Part of a small language model's weights.
Size: width 160, 2 heads of 64.
Training: a variant of SOAP for these matrices, 362M tokens, 5616 steps.
Each number is 128 + 24 x the weight over its row's rms, rounded and kept within 0 to 255. Layers, rows and columns count from 0. The size above them is the row's rms in percent of the matrix's.

# layer 6 MLP up, 640x160, rms 0.215, rows 319-328, columns 0-159
size [106 106 106  84 109  98  89  79 103  89]
[[152 122 171  99 124 174 159 111 149 133 131  96  91 130 156 124 148 187 116 162 148  79 142 158 121 173 118 128 111 104 113  87 128 119 126 146 143 119 156 139 125 154 105 116 157 125 117 115 140 137 174 127 122 114 144 127 137 192 162 119 126 114 174 124 130 107 125 144 176  90 113 123 150 105 120  99 165 106 108 156 136 120 127  94 135 183 164 147 102 119 119 141 131 141 110 114 110 166  98 130  58 137 120 134  92 121 111 162  90 188 120 127 104 172  91 115 124 130 119 147 153 143 121 158 119 133  91 119 154 108 154 141 126 155 125 120 135 104 164 128 148 111  89 145 109 131 124 122 167 116 135 150 125 123  88 109 125 138 113 129]
 [ 90 120 160 158  73 150 131 120 105  50 123 114 124 131 169 128 152 146 107 119 161 146 154 113 143 140 146 165 134 173 137  47 178 126 133 105  98 157 126 128 144 101 135 107 168 141 127 164 152 102 132  86 133 155 152 118 118  95 136  95  90 105 147 113 115  92 152 112 118 125 142 115 102 167 150 155 105 140 126 150 101 142  78 136  99 115 127 150 142 109 131 130 142 134 158 142 151 164 147 104 127 111 131  93 132 123 114  96 116 138 170 112 123 107 136 109 132  98 167 126 137 149 154 155  99 126 154  96 118  95 128  81 124 111 114 132 182 145 130 133 139 138 144 106 144 154 126 107 136 129 131 116 115 131 123 104 155  98 114 162]
 [145 100 163 167 103 137 132 131 142 133 140  93 117 125 163 131 108 150 117 160 114 110 107 113 181 170 105 163 137 119 124 115 132 119 119 119 142  97  89  93 123 119 100 112 149 153 106 112 122 113 144 149 120 134 120 126 186 148 127  98 116  90  80 137 143 127 154 154 132 142 117 112 137 151 163 145 122 161 161 114 129  67 150  79  75 129 132 142 112 112 146 132 137 144 152 111 124 111 127 160 159 110 114 134 111 143 149 177 120 100 166 117 159 111 148  94  98  95 140 134 125 117 166  96 150 127 125 142 121 117 101  58 176 137 119 168 103 138 101 137 132 106 160 113  87 118 155 113  91 135 145 138 129 139  77 119 115  89 105 143]
 [160 119 150 131 143 151 118 154 135  83 136 108 145 137 146 138 157 112 150 119 143  91 138 142 178  89 123 146  70 137 140 153 108 142 104 101 171 167 126 142 151 152 127 145 125 142 177 169 119 109 148 176 111 115 104 171 124 140 147 110 135 170 144 151 162 111 118 140 138 148  96 107 164 110 123  83  79 165 141  83 135 143 110 154 118 105 111 122 128 124  95 184 107 112 155 116 120 107 126 161 132 109  97 164 105 132 122 119  77 119 127 119  99 100 180 141 127 143 144 119 117  89 111 156 134 119 107 158 170 149 109 150 141 128 130  93 160 128 120 152 107 127 148 115 156 109 120  98 134 107 149  91 100 140 119 105 114 141 132 162]
 [121 153 115 163 155  91 156 121 132 123 171  74 112 113 118  97 150 104 118 132 116 170 132 168 100  99 121 118 125 122 136 140 127 123 134 167 128 120 119 133 114 115 109 114 125 135 113 190 129 143 102 163  86 145  96 102 192 188 134 140 105 146 102 131 148 129 166 111  87 143 132 105 124 124 127 118 127 114 119 172 153 156 141 116 110 127 146 181 142  99 154 130 126 125 119 128 116 105 122 156 127 124  89 111 138  98 139  89  99 132 168 103 142 136  96 124  83 154 156 117 123 140 142 170 126 186 108 136 139 104 170 117 132 134 113 110 147 111 106 112 111 111 113 124 161 135  75 137 164 151 102 109 141 108 126  82 123 169 125 163]
 [119 137 152 148 110 125 129 100 109  87  84 161 126 141 122 119 140  77 123 133 149 179 168 113 118 132 111 172  84 159  81 124 149 157 115 126 153  76 142 113  88 117 106 123 118  83 134 138 150 139 111 125 112 141 126  72 131 135 116  79 122 181  93 109 118  83 110  92 110 112 197 122 114 162 165 111 134 112 139 128  91 120 133 112 153 117 157 119 102 178 110  90 167 137  86 170  90 153  91 100 125 130 106 130 139 124 126 148 140 112 111 122 167 125 129 115 105 133 115 134 117 178 131 121 149 128 131 104  85 127 141 108  96 119 148 139 161 154 133 148 141 143 121 134 160 113 149 129 106 120 128 132 124 116 140 146 145 118 139 127]
 [160 137 105 147 113 161 152 114 126 145 128  86  96 118 164 129 160 146  68 135 140 117 163 165 108 153  89 119 124  67 102 126 152 101 132 143 139 173 118 142 134 160 121 140 141  89 131 110 146 107 104 178 127 127 144 137 116 122 145 124 112  89 101  91 124 150 141  89 151 158 123  87 160 144 126 121 116 158 140 112 130  55 117  74 108 143 131 137 107 142 126 109 174 104 143 135 102 123  94 110 124 142 109 129 128 163 131 100 107 141  93 122 119 172 149 151 149 144 144 109 127 149 117 118 160 135 150 132 145 146 155 111 121 183 163 138 134 151 119 141 100 131  89 133  96 172 105 155 127 142 161 126 140 145  78 103 123 128 123 117]
 [ 95 114 136 143 172 102 119 119 171 122 146 112  98 138 138  90 155  98 106 118 144 164 132 173 131 164 124 143  97 143 172 133 112 147 156 127 140 129 128 141 151 101 105 107 134  99 137  66 118 123 111 160 138  65 123 136 119 179 139 155 112 164 138 137 124 129  75 142 140 135 125 148 124 128 158 128 138 101 118 136 142 119 138  47 116 163 121 163 109 128 106 127 115 112 108 142 132 179 146 123 109 127 118 127  89 117 128 115 131 126 135 158 150 148 151 170 109 123 107 145 166 148 128 107 105 106 117 126 147 126 114  96  91 108 108 113 136 108 107 158 149 153 119 142 135 167  90 102 168  97 131  69 140 100 106  89 108  88 123 125]
 [174 128 120 169 134 159 151 155 111 117 114 134 120  75  95 151 183 147  79 100 114 149 149 130 124 104 111 178 150 168 173 111 105 153  89 102 125  80 163  94  94 140 144 121 100 124 116 150 164 152 115 129 106 137 146 120 125 142 119 133 106 158 123 150 106 140  69 103 118  90 144 113 148 168 128 174 172 113 128 118 158 131 106 133 103 159 150 169 123 128 146  92 121 154 123 126 130 158 107 131 137 178 152 121 107 140 106 137 171 108 130 134 133 123 141  90 135 116 105 108 163 187 125 111 131 150 126  84 156 156 123 100 114 150 110 138 149 125 135 129 136 126 125 128 143 159 130 148 119  97 136 137 116 137 140  98 103 113 161 116]
 [121 127 109 160 136 127 137 149 117  91 152 121 148 130 102 107 148 117  80 103 149 144 162 129 113  96  97 132 153 136 168 111 106 140 122 131 155  97  98  93 111 130 120 158 139 162 135  97  84 124  95 152 112 102  69 108 159 162 147 145  99 110  74 143 118 171 110 129 168  94 103 150 143 109 130 126 141 108 181 110  97 148 106 164  86 131 110 124 125 127 129  83 113 134  91 103 132 157  87 151 109 117 112 151 108  98 120 124 142 156 140 105 154  84 113 106 150 125 132 113  94 108 132  93  98 163  75 164 153 127 119 112 125 111 148 111 115 141 162 139 116 149 120 105 114 114 156 123  76 116 154 139  96 108 130 101 137 137 144 112]]
# layer 6 MLP down (transposed), 640x160, rms 0.21, rows 319-328, columns 0-159
size [103  99 103  87  95 101  93  86 107  89]
[[131 134  94 144 119 101 100 129 143 144 138 124 124 110 115 107 122  81 154 134  99 186 123 110 136  88 186 137 139 147 150 178 122 132 139 124 140 131 148 109 117 112 126 184 154 125 167 149 147 119  68 134  81 139 157 135 129 139 117 158 121 125 106 106 102 146 139  89 121 142 176 144 105 121 138 118  95 141 140 108 121 138 151 140 117 112 132 109 115 145 156 134 104 150 119 129 133 107 162 129 160 129 114 128 179 134 138  76 148  84 129 155  84 100 152 137 144 121 140 109 117 124 111 103 112 106 176  99  91 149 124 141 126  87  86 153 130 136  90  97  99 144 191 138 134 120  91 166 107 119 103 126 145 138 156 147 148 113 111  83]
 [116 203 144 111 121 105 125 147 139 176 103 149 115 122 131 118 142 106 162 138 106 154 124 111 121 124  90  98 136 119 105 202 126 141 123 148 111  84 115 143 113 159 126 174 134 146 130  97  98 130 143 150 160  77 112 127 168 116 116 139 152 120 116 116 140 137 146 103 139 152 104 109 121 126 116 121 138 125 142 156 118 156 145 120 132 153 138 136 130 160 126 112 165 168 137  91 146 109 114 138 110 106 153 143 133 123 122 135 139 123 107 153 136 160 134 138 108 126  94  91 144 113 139 144 117 125 125 118 141 129  83 180 146  93  97 125  82 148 100 145 129 158 115 112  83 157  80  88 140 181 120 161 160  99 111  98 137 189 150  93]
 [110 131 130 125 134  82 105  84  76 156 106 114 134 123 155 151 129 121 126 135 178 167 104 169 131 138 159 111 141 123 122 170 123 122 129  94  91 139  94 130 113 156 162 124 132 120 146 135 101 135 132 126 169  96 141 126 117 117 134 127 145 151 136 156 136 113  92 121 136 140 140 128 176 126 131 139 155 132 115 114 138 156 115 168 176 167 121  96 104 118  89 108 115 104 110 156 114 159 112 118 140 134  87 144 144 100 101 103 124 147 124 122  99 172 113 186 121 146 148 146 132 127  68 110 128 130 128 111 161 156 138 127 127 116 123 107 136 100 140 100 175 155 139  91 145  79 135 131 108 116 155  99  87  83 192 124 143  90 132 159]
 [125 147 128 140 111 117 170 116  97 149 115 148 152 105  85 124 108 142 126 136 135 172 139  96 135 127 135 127 140 105 169 124 156 108 187 121  85  97 123 121  86 122 123 134 162 143  95 134 123 117 131  89 131 136 109 132  91 123 131 181 133  96 150 147  88 148 120 113 161 104 141 154  91 109 109 165 158  99  98 173 114 138 195  93 116 150 126 122 123 142 160 114 112 141 109 165 146 145 112 108 141 165 141 104 121 156 140 115 157 153 132 148 147 149 114 141 129 146 123 116 132 155 152 110 158 124 175  93 116  76 159 133 140 139 132 154 137 149 130 102 156 127  84 128 112 117 133 139  86 101 101 175  93 130 112 153 102 107 107  84]
 [150 147 119 143 134 154 116 149 147 109 133 162 169 120 103 165 118 122 112 115 161 104 106  89 194 112 129 106 124 158 119  60  96 120 127 131 109 133 154 134 150 112 162 104 126 109 160  98 133 120 169  97 139  82 166 153 106 119 155 108 117  88 160 135 109 139 124 110 146 119 133 121 121 130 109 120 107 162 149  93 109 123 118 102 152 161 110 148 133 114 111 135 138 120 170  99 123 137 125 116 102 119 140 160 124 108  89 171 161 137  97 169 154 129 185 128 164 137 128 119 169 111 131 123 116 153 129 124 140 160 112 120 135 137 140 135 102 140 120 140 151 172 172 116 141 132 177 174 122  88 128 119 100 170 175 127 148  96 106 141]
 [122 127  44 147 111 121 133 117 130 124 145 102 208 102 151 114 117 152 148 130 127 115 155 122 155 146 129 133 134 119 132 158 148  95 138 117 123 112 138 143 145 137 123  99 138 119 136 141 101 104 123  97 126 117 174 133 129  86  93 124 139 107 101 118 188 142 161  98 116 124  98 113 119 128 119 108 165 144 102 127 159 112 143 140 140 146 120 107 115 106 106 150  72  90 126  76 124 104 122 138 130 142 118 141 158 158 102 131 144 119 176 109 139 150 186 165 105 141 149 120  84 173 126  88 137 130 109 119 157 111  90 156 137 169 147 150 153 121 109 101 111 129 135 125 142  82 156  90  86 113 150 121 101 129  96 141 111 125 142 113]
 [110 162 111 144 123 110 109 131 148 131 138 129 137  78 149 109 141 190 126 121 122 113 178  91  97 101 181 134 163 177 136 130 106  95 111 110  96 110 143 108 112  58 142  99  85 136 103 134  58 119 117 133 116 148 138  99 126  99 148  87 121 110 142 136 150 125 138 113 120 119 152 132 158 107 123 120 100 104 143 145 141 131 137 127 119  67 131 110 138 116 189  88 141 127 102 151 119 128 178 124 190 110 120 136  91 142 138 136 127 102 130 130 136 163 121 136 118 111 143 121 112 147 133 113 137 133 145 112 142 145 136 143 114 111 109 184  91 125 158  99 162 116 165 123 111 120  96 121 128 112 149 139 159 122 177 140 132 128 153 128]
 [128 121 123  87 139 111 124 122 157  88 160  87 107 138 125 148 108 128  97 160 137 138 182 115 148 138 123 135 108 155 123 122 129  89 131 134 108 148 108 119 132  98 116 137 133  61  80 127 104 138 112 141 105 147 191 173 148 102 104 109 122 109 147 106 157 167 139 103 170 102 107 110 133  86 115 148 137 140 131 124 140 126 137 115 146  40  93 138 132 117 137 150 136 109 147 121 130 114 119 141 117 129 142 125 137 137 120 120 115 118 100 118 161 140 105 140 145 136 106 139 135 163 155 124 158 166 144  90  90 172 144 120 138  98 152 126 156 153 168  62 124 134 104 116 134 138 147 155 117 126 134 158  84  89 111 100 157 124  99 100]
 [113 112 153  80 130 114 150 129 100 141 125 143 177 133 131  89 129 107 206 132 127 155 119 102 116 112 144 120 130 147 108 111 166 137 159 172 108 128  99 160 131 143 157 131  88  90 136 119 132 119 157 112 108 146 153 149 127 134 100 133 140 123 130 157 106 141 171 155 149 140 149 135 125 138 176 117  80 108 146 134 132 158 114 142 124 105 124 174 139 107  80 153 107 109 106 146 128 142 130 150 144 138 132 124 148 173 107 154 142 179 115 102 143 105 142 113 141 143 109 131 101  89 157 126 134 122  87 134  65 116 131 170 161 136 166 109 112 125 144 143 120 102 161 165 181  81 151 128 131 155 123 116  74 123 115 120 121 106 114 141]
 [101  96 162 102 138 152 124 118 122 172 160 103 164 168  97 160 128 106 158 182 111 145  77 133 161 112 159 120 118  74 118 171 126 133  92 143 139 126 134 122 125  96 132 145 125 136 139 149 139 174 136 104 104 145 137 150 146 150  83 113 150 110 159 154 126 117 133 121 131 123 157 129 151 123 125 120 131 137 116 135 159  87 140 134 133 116 112 110  98 148 147 144 157 108 171 116 117 134 161  90 129 144 104 104 124 152  95 118  93 123 128 137 109 142 151 147 154 129 122 134 160 179 125 123 155 121 103  89 116 112 153 150 145 151 180 178 148  92 116 171 104  63 111 134 166 156 129 122 115 170  97 135 147 156 118 151 104 103 125 133]]